{
  "n_layer": 9,
  "d_model": 224,
  "n_head": 7,
  "n_kv_head": 1,
  "head_dim": 32,
  "d_mlp": 448,
  "vocab_size": 8192,
  "activation": "swiglu",
  "norm": "rmsnorm",
  "norm_place": "pre",
  "norm_eps": 1e-05,
  "positions": "rope",
  "rope_base": 10000.0,
  "rope_fraction": 1.0,
  "qk_norm": false,
  "attn_scale": 0.177,
  "bias": "qkv",
  "tie_embeddings": false,
  "parallel_block": false,
  "init": "uniform",
  "init_std_qkv": 0.0321,
  "init_std_o": 0.00757,
  "init_std_up": 0.0321,
  "init_std_down": 0.00757,
  "optimizer": "soap_variant",
  "lr": 0.00638,
  "lr_mult_o": 1.33,
  "beta1": 0.95,
  "beta2": 0.95,
  "lr_head": 0.0116,
  "grad_clip": 0.5,
  "warmup_steps": 200,
  "schedule": "wsd",
  "decay_fraction": 0.797,
  "decay_shape": "cos",
  "final_lr_fraction": 0.1,
  "batch_tokens": 65536,
  "seq_len": 512,
  "doc_mask": true,
  "z_loss": 1e-05,
  "train_tokens": 133800000,
  "steps": 2042,
  "dataset": "wikipedia_en"
}
Each number is 50 + 12 x the weight over the matrix's rms, rounded and kept within 0 to 99. Layers, rows and columns count from 0.

# layer 3 attention value, 32x224, rms 0.0921, rows 0-31, columns 0-55
55 39 37 35 51 46 55 29 51 63 29 36 58 43 59 50 49 37 51 62 64 38 55 55 44 48 52 45 60 36 51 40 35 60 51 42 48 59 48 47 53 53 63 42 42 51 49 44 42 57 42 39 68 27 48 53
55 40 64 49 52 75 49 32 46 48 72 33 68 51 36 41 46 50 57 48 36 37 66 58 39 49 40 28 58 53 69 58 40 49 60 65 61 49 58 31 51 44 72 54 48 43 47 29 67 44 29 53 58 33 33 60
50 63 37 39 44 51 71 49 51 73 41 63 27 62 56 57 51 65 71 51 57 41 60 42 49 66 60 50 32 50 46 43 41 50 47 37 63 53 35 70 31 35 51 71 59 41 60 33 57 64 50 41 42 59 49 66
62 51 49 47 34 67 47 35 49 39 69 57 35 45 76 48 61 45 59 61 47 65 68 61 39 78 37 35 39 55 35 46 59 57 80 26 32 23 58 50 46 54 42 70 35 64 48 55 33 57 30 73 51 42 54 64
65 38 51 38 49 63 39 37 64 33 55 63 57 64 58 65 45 41 52 59 46 64 50 50 15 46 62 24 65 28 69 59 53 61 69 59 55 42 78 40 49 50 33 62 63 21 50 54 47 67 60 35 49 46 55 50
32 46 45 68 41 32 23 48 50 77 76 49 42 49 44 48 36 49 47 58 51 60 39 48 29 56 57 66 44 58 39 51 41 75 65 40 61 47 55 52 42 51 50 46 49 61 55 35 60 40 50 68 28 48 57 57
53 73 51 45 44 44 42 28 37 44 83 59 43 50 68 41 44 51 59 50 52 52 55 65 29 54 65 42 68 45 51 50 65 76 58 58 41 46 33 50 56 29 37 57 35 42 23 64 42 42 40 27 47 57 53 48
54 61 51 64 77 75 57 30 54 60 45 50 24 59 47 60 50 52 45 78 46 61 34 42 57 33 57 39 55 32 64 64 49 66 65 64 58 36 40 23 72 59 86 57 37 44 50 53 40 62 49 58 31 53 55 49
29 43 62 38 56 54 47 69 33 45 60 70 41 51 35 55 81 60 50 51 51 49 50 53 33 77 55 34 70 51 53 58 48 65 39 42 67 56 56 67 61 59 50 47 47 36 49 35 53 62 72 54 50 26 71 43
36 53 54 27 49 62 46 38 33 53 64 41 24 61 49 77 58 53 82 42 45 36 51 28 46 64 27 40 56 63 64 44 44 42 45 49 51 24 29 56 56 66 21 46 81 44 61 51 66 48 53 56 49 39 36 43
29 45 41 59 38 54 58 66 55 45 50 52 39 67 57 64 49 50 39 75 50 60 54 49 46 51 52 52 57 45 53 37 53 49 47 49 44 60 40 77 47 60 60 30 53 43 54 68 33 44 65 24 40 44 45 43
63 46 58 59 61 44 64 41 56 29 63 51 49 28 42 54 67 40 55 28 46 51 72 45 33 46 40 21 47 49 46 57 60 35 55 47 38 69 51 55 54 31 50 47 47 33 32 35 35 43 55 51 36 54 63 41
70 77 53 35 55 46 33 64 47 39 63 38 63 58 57 56 57 55 59 30 61 19 58 56 61 56 51 49 55 19 53 65 55 51 48 65 63 56 42 46 53 65 62 45 52 61 47 49 58 45 82 51 39 73 43 47
59 57 59 53 52 61 49 44 69 32 53 59 45 44 74 43 42 45 41 73 53 50 34 44 45 50 46 59 48 41 32 51 35 42 46 69 54 46 49 55 57 55 44 42 54 78 39 48 62 58 47 42 49 21 40 45
64 60 40 33 53 58 59 64 54 53 54 53 45 45 42 46 61 59 59 49 44 46 46 41 48 42 55 58 64 49 35 48 41 46 67 33 39 38 45 43 44 33 47 60 62 58 70 41 36 41 45 41 73 44 39 51
65 36 69 45 35 38 48 36 42 50 47 59 50 45 28 69 66 65 46 57 41 60 57 63 32 59 47 54 39 41 34 51 40 55 59 47 51 48 64 67 67 49 58 47 50 83 52 66 64 36 64 45 37 46 49 51
58 43 54 55 40 53 65 48 42 36 48 73 52 70 61 81 37 68 40 57 55 62 49 41 62 82 48 53 22 58 35 71 64 52 47 63 34 53 48 41 41 55 56 51 48 46 37 39 48 44 55 30 49 38 52 38
40 51 48 47 45 47 64 40 68 51 41 37 51 52 56 56 29 61 52 41 51 62 34 53 60 41 54 40 55 50 42 49 31 46 46 46 41 40 65 45 61 44 50 52 69 52 41 51 46 42 63 27 47 36 52 26
23 51 42 55 52 31 45 46 37 42 49 45 57 64 54 52 47 53 51 55 65 78 70 57 57 59 56 48 33 50 72 33 62 53 28 33 49 49 39 35 64 37 35 44 59 55 36 47 52 59 46 45 52 69 63 51
62 27 43 71 41 56 42 46 69 46 56 49 25 74 32 55 39 42 39 45 54 25 56 58 54 57 35 60 49 49 66 49 42 68 49 39 58 27 46 55 48 50 60 43 46 53 39 33 60 50 74 35 47 32 42 56
41 57 47 53 75 38 63 35 43 69 33 58 45 58 60 42 49 82 50 37 48 45 43 59 36 52 52 47 35 40 63 61 62 33 52 45 49 46 39 38 72 51 82 62 62 65 31 46 48 59 43 34 54 55 34 53
37 74 63 69 41 39 50 67 43 31 50 39 40 48 49 41 56 53 55 58 76 54 60 50 65 52 61 27 57 42 65 62 55 44 41 39 39 44 63 48 57 41 47 55 66 71 61 48 15 44 43 33 61 27 33 63
59 35 43 49 46 61 39 39 53 50 59 49 41 58 62 37 45 47 33 39 51 40 58 30 46 49 42 63 49 69 52 72 37 44 40 22 57 47 44 39 52 62 46 70 27 55 59 35 36 50 48 29 48 26 40 20
51 50 61 59 52 44 67 60 54 52 55 56 52 61 61 57 41 40 44 26 29 53 26 52 51 56 47 55 53 56 58 41 69 41 57 57 47 19 57 72 55 61 49 43 33 70 47 49 59 42 34 52 41 65 39 59
41 50 65 61 60 55 40 59 55 37 23 59 41 70 52 36 49 56 54 36 37 51 71 18 58 46 74 46 57 56 43 60 49 38 65 46 38 61 52 44 78 48 39 59 42 63 66 37 65 65 41 38 53 40 35 29
39 55 64 59 42 07 50 45 40 49 44 57 57 52 61 42 47 58 64 38 73 38 58 68 71 46 54 21 71 64 49 45 28 52 70 41 60 56 44 44 49 64 50 46 39 48 66 38 28 49 51 43 62 51 49 41
57 51 60 54 64 64 67 41 42 47 60 35 52 41 52 42 60 49 32 52 67 47 47 53 48 65 31 49 51 66 63 60 60 63 54 46 54 50 47 47 67 50 52 36 43 53 51 52 42 36 56 59 42 44 52 51
71 20 63 66 70 48 45 58 45 57 46 52 43 45 55 50 42 50 52 54 51 52 46 76 69 80 42 53 46 63 41 41 29 40 60 47 49 63 53 26 40 44 47 55 50 46 64 53 39 53 43 57 49 43 55 56
44 55 65 43 27 28 33 61 53 47 65 52 36 49 41 55 54 37 52 47 51 54 36 24 63 43 46 39 45 45 19 77 36 36 55 44 54 64 47 39 64 57 74 58 63 66 44 56 51 43 25 54 36 48 28 71
51 57 42 29 27 53 39 65 18 40 49 52 39 29 56 27 43 46 52 30 36 68 53 55 35 55 34 52 62 40 41 62 32 70 37 57 27 49 40 47 42 54 72 56 47 61 57 44 58 58 41 39 44 52 57 47
43 44 44 35 42 15 43 55 45 66 59 43 56 37 65 48 50 45 52 56 83 40 66 44 57 25 48 54 26 46 47 34 35 36 60 62 60 44 62 70 42 49 34 52 34 53 62 39 33 68 44 72 53 45 39 44
44 50 50 66 69 39 34 47 50 50 58 53 59 52 63 41 50 60 19 59 55 47 42 47 44 52 55 34 51 43 39 62 41 63 37 52 35 39 45 40 49 30 37 57 40 46 65 58 51 33 57 56 58 24 68 60